config.yaml
head_dim: 32
d_mlp: 512
norm_eps: 1e-06
attn_scale: 0.177
tie_embeddings: false
init_std_up: 0.0466
init_std_down: 0.0
beta2: 0.99
lr_head: 0.00539
schedule: "wsd"
decay_fraction: 0.675
final_lr_fraction: 0.0
batch_tokens: [16384, 32768, 65536]
Each number is 50 + 12 x the weight over its row's rms, rounded and kept within 0 to 99. Layers, rows and columns count from 0. The size before them is the row's rms in percent of the matrix's.

# k: layer 2 attention key, 128x192, rms 0.148, rows 114-127, columns 96-191
# q: layer 2 attention query, 128x192, rms 0.142, rows 115-127, columns 96-191
# v: layer 2 attention value, 128x192, rms 0.141, rows 96-98, columns 96-191
# o: layer 2 attention output (transposed), 128x192, rms 0.153, rows 96-98, columns 96-191
k114 081:46 57 64 34 36 44 66 63 46 50 52 54 43 47 52 61 45 43 50 52 64 58 41 47 48 39 36 46 61 44 33 44 38 53 58 65 60 66 27 48 71 57 51 47 57 72 69 59 62 56 40 64 68 60 54 61 45 46 49 44 45 50 64 55 72 55 58 68 38 40 52 41 32 45 31 58 59 39 22 34 64 39 63 67 59 70 55 47 54 33 46 42 64 29 43 76
q115 092:57 47 48 59 59 49 23 38 57 51 36 42 83 60 62 52 43 51 62 41 74 36 47 50 55 45 51 40 73 41 61 54 42 43 69 23 53 64 64 61 57 48 53 48 58 43 43 51 54 32 30 47 31 44 41 44 51 36 65 34 66 62 48 62 14 43 56 33 50 53 43 52 31 55 57 66 54 53 49 50 37 58 46 64 48 40 48 35 59 50 48 66 41 72 19 61
k115 088:58 74 49 62 48 43 68 30 31 34 58 34 42 42 32 44 39 69 47 38 59 51 59 37 47 52 29 38 59 41 55 38 56 69 76 32 52 38 50 75 52 57 50 36 52 45 60 39 47 54 57 51 34 59 37 52 62 42 40 50 40 24 33 57 34 35 44 41 47 40 47 48 51 35 30 50 30 39 38 43 31 43 45 61 52 40 65 39 51 52 39 69 44 70 47 37
q116 083:54 33 41 38 44 49 73 42 63 49 53 38 59 55 42 71 75 41 51 45 46 58 55 40 31 52 54 53 49 55 36 58 45 46 59 35 37 76 50 64 30 61 30 56 44 58 57 51 41 55 58 46 73 47 44 49 37 54 57 42 63 43 40 30 87 48 69 60 56 34 53 45 41 43 67 48 57 57 59 65 17 54 66 62 62 57 52 52 48 53 56 52 44 58 71 54
k116 092:66 34 67 41 59 61 51 71 66 39 44 51 68 52 56 46 47 44 61 52 40 36 64 69 44 31 61 57 45 56 38 47 28 55 65 59 53 37 39 34 68 52 60 70 46 44 35 34 65 60 35 43 57 45 58 53 52 47 55 57 50 55 66 28 57 64 44 69 79 54 41 52 52 49 50 56 70 60 42 39 55 67 53 38 68 61 41 82 49 37 41 38 42 45 41 50
q117 099:60 37 65 51 43 59 59 63 58 83 60 47 66 35 50 49 55 47 45 41 50 32 47 59 87 46 42 59 48 49 51 46 57 43 73 47 26 71 72 60 65 68 52 40 52 57 64 55 29 40 30 51 45 54 51 57 50 49 46 64 50 34 47 67 22 55 61 46 50 58 50 51 47 42 48 51 40 27 56 62 69 57 42 46 57 41 55 38 33 42 43 59 58 50 37 55
k117 096:52 51 27 64 54 67 41 41 37 55 55 43 56 63 49 54 44 58 39 52 73 53 63 39 49 71 52 38 50 32 68 36 41 55 31 51 65 52 45 45 52 60 44 43 59 46 52 61 53 33 67 41 40 33 40 56 58 55 46 55 41 60 53 50 57 59 60 71 46 53 44 68 58 53 62 74 21 58 61 66 34 41 55 53 23 56 39 60 78 54 47 62 47 39 73 45
q118 098:31 38 44 59 37 63 49 46 43 59 57 46 33 44 59 59 31 64 40 43 56 59 34 50 72 30 40 73 56 38 50 52 69 44 30 57 55 49 63 58 56 41 52 45 52 55 67 54 61 43 49 57 63 41 44 54 43 39 59 37 39 67 50 60 40 60 50 47 45 70 51 65 49 43 41 60 71 63 60 67 32 58 45 46 55 37 24 51 51 51 73 64 31 42 22 43
k118 087:60 63 45 36 13 35 51 48 55 27 49 43 41 63 48 66 38 63 34 75 36 58 62 33 46 63 46 40 46 50 44 49 12 48 72 42 32 47 36 56 46 47 70 32 29 50 60 48 51 57 58 78 29 37 49 48 57 44 48 51 46 26 31 57 55 47 53 34 59 65 43 53 74 61 39 42 56 33 61 54 37 61 69 45 34 53 53 29 53 39 43 40 28 49 48 48
q119 093:71 49 57 32 60 62 30 77 63 53 58 46 73 46 39 74 65 53 43 66 41 45 55 58 66 61 59 31 41 67 50 45 49 37 24 48 54 53 53 74 41 60 35 66 54 38 36 46 52 64 43 44 57 43 53 47 36 55 50 43 43 42 48 56 63 60 70 53 55 65 29 51 59 57 65 45 55 62 35 27 62 68 30 52 34 59 41 64 58 43 45 68 41 60 64 49
k119 083:45 50 53 51 56 49 43 40 52 30 56 53 11 49 58 52 59 50 35 55 55 44 52 46 35 27 63 60 49 65 56 50 45 50 51 65 46 61 59 50 47 74 46 47 44 42 49 45 46 64 68 60 67 55 51 48 50 57 51 64 64 55 51 29 45 53 52 51 52 37 48 40 67 49 56 48 49 10 54 69 33 68 47 59 70 48 39 43 54 46 41 15 53 43 58 56
q120 097:41 49 62 38 75 60 36 52 62 61 60 70 46 45 60 40 48 48 65 55 34 52 48 44 40 54 48 48 46 56 44 34 32 59 52 40 53 40 32 50 47 49 58 32 41 51 33 29 53 71 49 57 59 54 64 36 46 74 51 55 63 52 68 53 53 33 43 60 74 50 38 43 54 63 32 32 67 66 34 59 38 55 44 60 43 69 43 75 62 64 61 31 69 35 58 56
k120 128:39 48 70 12 55 74 46 60 50 56 60 66 70 59 54 41 47 51 50 42 33 61 57 47 47 41 53 56 53 61 48 37 26 63 55 52 64 33 42 51 50 60 47 41 27 60 37 37 51 74 39 46 58 48 64 60 30 52 49 54 56 44 52 60 36 55 55 58 62 50 41 60 49 44 37 54 69 45 21 39 43 53 48 38 46 90 40 65 46 37 51 23 53 33 57 51
q121 089:43 58 12 52 55 42 81 46 70 57 70 47 58 65 61 52 58 59 52 60 56 47 58 54 60 54 63 47 65 39 52 60 63 41 50 53 45 27 77 52 39 61 70 46 66 48 41 46 19 40 29 43 36 34 36 42 55 41 53 45 68 79 55 47 44 44 34 55 32 63 61 60 37 50 31 79 53 57 51 55 66 44 44 48 64 59 55 56 53 60 62 52 40 34 38 48
k121 094:45 60 65 31 43 45 37 60 32 60 49 47 38 70 59 44 60 26 49 54 35 45 44 52 46 50 44 52 34 57 53 36 27 60 70 55 73 38 31 68 53 40 51 33 30 60 49 50 51 55 48 48 34 52 53 27 31 48 44 59 58 37 46 60 41 62 31 58 64 53 32 56 36 60 69 42 47 60 25 22 32 58 44 27 40 62 55 50 68 68 44 48 64 44 48 37
q122 095:51 55 72 36 56 52 38 44 63 60 40 57 44 47 55 52 44 47 41 50 31 26 59 49 54 52 57 31 32 45 77 41 46 48 66 58 53 65 42 58 55 44 19 33 47 56 54 48 20 44 47 49 37 60 54 58 59 44 36 43 49 48 28 71 29 53 32 30 50 57 38 78 63 50 47 65 40 31 49 48 49 41 47 37 25 52 56 47 57 72 54 42 40 56 40 46
k122 091:67 51 49 52 53 52 61 42 43 52 59 46 40 66 52 46 45 61 34 41 64 50 17 61 60 72 46 64 52 43 42 51 49 75 24 68 52 45 53 36 53 43 54 43 56 43 55 49 50 56 39 42 51 25 44 47 64 73 50 46 59 66 60 66 80 58 38 62 58 36 43 46 50 45 49 52 66 48 60 56 28 48 61 58 40 55 37 42 50 51 59 53 57 33 48 28
q123 089:50 31 38 51 39 56 52 46 39 40 57 42 41 63 39 39 69 62 39 46 57 55 35 77 48 62 62 53 44 53 47 60 47 54 13 54 43 48 46 39 62 68 67 48 82 30 48 35 33 50 66 68 50 49 34 59 45 66 50 61 47 62 41 57 61 52 69 72 52 67 56 54 61 50 39 62 39 46 50 80 53 44 45 55 20 46 42 26 37 56 46 30 59 40 62 50
k123 084:59 63 48 50 50 39 80 55 44 44 49 62 60 25 44 82 68 46 63 43 45 52 57 36 46 48 44 50 46 65 45 56 46 63 75 37 57 63 47 56 47 42 54 40 37 53 24 63 76 68 47 53 63 60 54 43 46 41 46 36 00 41 63 70 42 63 37 46 54 51 50 41 34 54 67 56 57 56 58 52 82 77 45 51 59 48 51 53 51 63 44 41 42 56 71 80
q124 096:61 38 37 51 66 53 46 42 54 57 76 50 57 29 16 46 50 51 63 55 43 31 61 61 67 28 49 47 44 61 37 38 45 45 43 51 38 51 59 51 72 41 42 57 60 47 63 76 55 47 50 51 56 53 71 59 52 48 66 69 35 47 32 41 37 69 41 63 42 56 59 50 57 47 48 34 66 40 39 67 70 34 65 72 47 37 47 56 38 64 64 51 46 61 55 51
k124 093:55 73 58 46 39 64 51 52 25 62 38 36 76 24 70 50 56 64 50 45 40 65 47 43 54 55 51 43 40 61 65 58 42 42 41 55 51 27 40 45 40 51 48 31 63 46 53 22 47 53 43 38 29 42 55 52 48 64 47 45 53 50 51 44 45 42 54 50 52 64 64 41 49 66 37 10 61 63 50 35 45 83 23 57 69 69 46 46 55 38 50 42 49 59 49 48
q125 092:54 30 49 52 59 54 48 46 38 63 58 35 58 34 52 44 50 47 29 36 36 66 66 53 54 38 46 34 55 39 53 25 50 56 65 47 67 54 53 32 63 42 35 35 65 51 41 54 59 45 41 42 72 78 44 64 49 38 53 39 44 14 42 56 69 30 57 45 41 37 58 59 58 35 53 54 45 46 43 30 51 43 54 47 26 41 41 42 55 56 33 49 43 47 64 65
k125 089:37 64 72 54 53 41 75 59 62 40 37 53 38 69 58 57 56 61 60 45 59 49 56 55 60 45 52 73 31 62 46 70 43 30 61 75 43 45 63 41 67 68 66 64 31 68 35 48 47 58 50 20 43 45 57 45 58 71 61 53 49 61 71 33 41 62 55 68 69 43 26 42 56 37 38 42 72 54 44 35 60 56 54 54 47 60 51 72 47 33 54 29 46 48 38 33
q126 099:61 64 55 50 50 60 44 36 69 67 52 70 55 54 39 44 31 44 55 47 71 48 39 56 60 75 72 71 40 39 62 49 41 59 34 43 64 58 80 51 47 52 50 42 48 54 53 58 35 41 48 52 49 48 38 49 56 69 39 49 41 61 53 49 27 66 64 58 63 37 62 58 42 40 75 63 43 40 42 38 40 51 60 52 46 42 65 53 63 49 47 56 66 53 35 51
k126 096:59 61 47 29 51 25 49 58 47 57 52 53 46 76 55 61 51 46 77 36 57 73 44 50 51 50 36 51 49 31 64 52 39 68 59 39 63 55 19 57 58 48 60 60 59 29 60 49 46 43 61 49 61 46 52 49 50 34 32 53 56 62 59 45 67 53 57 59 58 58 63 57 49 43 59 51 51 67 57 40 51 40 40 50 57 40 60 44 29 48 41 59 50 33 61 34
q127 097:61 57 60 48 58 50 52 50 77 53 32 53 52 61 64 35 75 56 52 57 46 39 51 52 47 43 56 44 49 44 44 64 43 44 28 34 49 40 49 57 84 44 58 43 58 66 43 64 61 38 57 35 51 55 48 48 45 43 44 46 38 53 48 75 23 63 61 57 47 32 54 64 58 34 45 78 54 50 25 58 56 45 44 72 62 50 48 68 51 43 57 39 39 58 60 67
k127 091:44 43 45 49 63 42 53 43 28 25 48 41 44 60 04 61 40 58 44 60 48 55 51 29 50 55 24 41 28 38 43 52 57 47 72 44 59 64 59 58 31 46 46 36 39 59 54 72 33 66 40 45 48 55 57 31 59 43 38 52 39 34 43 37 45 36 40 45 54 59 47 27 68 63 41 45 38 69 57 30 63 47 42 43 51 46 56 63 32 45 35 62 49 70 40 53
v96 095:53 44 47 50 40 46 35 60 77 54 36 67 36 22 44 60 63 43 39 79 44 49 45 35 72 50 52 57 39 53 37 55 42 49 60 61 58 53 35 50 55 52 61 68 36 72 44 35 55 46 26 62 59 51 54 56 51 42 34 64 54 59 63 56 61 62 65 70 43 43 42 51 65 34 50 73 60 36 56 46 39 34 46 42 49 56 62 47 47 57 41 45 57 43 58 49
o96 095:28 37 69 27 59 37 64 35 44 52 52 42 51 47 38 37 51 40 66 34 26 46 34 45 41 40 55 41 39 66 39 45 43 52 43 42 47 35 38 60 59 48 48 71 59 50 48 43 71 41 41 54 41 31 68 34 29 41 58 53 54 65 28 58 48 63 62 44 52 79 33 23 68 45 47 32 34 58 33 62 25 55 28 50 65 61 54 73 57 45 37 50 67 46 37 50
v97 096:74 43 32 50 43 49 58 67 39 46 63 44 63 70 56 53 51 32 66 46 63 64 49 67 28 78 39 46 37 41 63 62 33 48 46 66 45 49 42 46 45 66 46 60 43 29 39 52 32 41 43 38 58 41 45 43 50 49 34 57 51 73 35 34 65 66 52 52 51 33 51 44 49 41 43 71 39 54 44 41 56 54 61 44 42 45 38 68 41 17 72 67 48 61 47 40
o97 101:41 60 50 57 38 39 58 42 60 44 54 07 46 66 45 54 48 50 56 44 53 54 45 56 47 50 59 43 53 76 54 63 43 72 52 51 49 39 58 33 42 41 73 48 43 34 31 39 34 47 36 43 40 57 50 53 66 77 41 47 67 77 42 52 40 54 58 50 46 53 50 50 37 59 61 57 38 63 32 68 46 68 55 55 31 39 41 79 51 50 55 52 52 55 66 52
v98 092:58 47 65 46 53 52 39 56 32 33 44 53 65 52 62 67 63 40 70 53 51 46 32 57 63 43 37 63 30 56 52 41 48 43 44 49 50 37 42 48 47 41 47 35 49 53 49 45 31 54 65 51 35 38 49 43 67 61 50 62 43 70 61 39 55 62 70 67 43 64 40 46 35 48 53 43 59 28 48 56 63 41 62 15 56 55 66 60 63 68 46 56 38 40 52 30
o98 093:52 35 55 56 52 52 53 37 24 52 53 49 69 40 44 61 34 34 60 45 54 48 41 66 54 51 24 50 72 38 40 40 63 44 42 58 46 47 31 17 48 30 44 62 36 55 57 52 61 65 70 40 60 38 52 51 47 52 55 65 39 42 67 36 62 46 60 49 58 33 57 38 54 29 50 44 56 43 43 52 90 40 73 52 53 45 34 45 57 45 65 52 49 43 35 38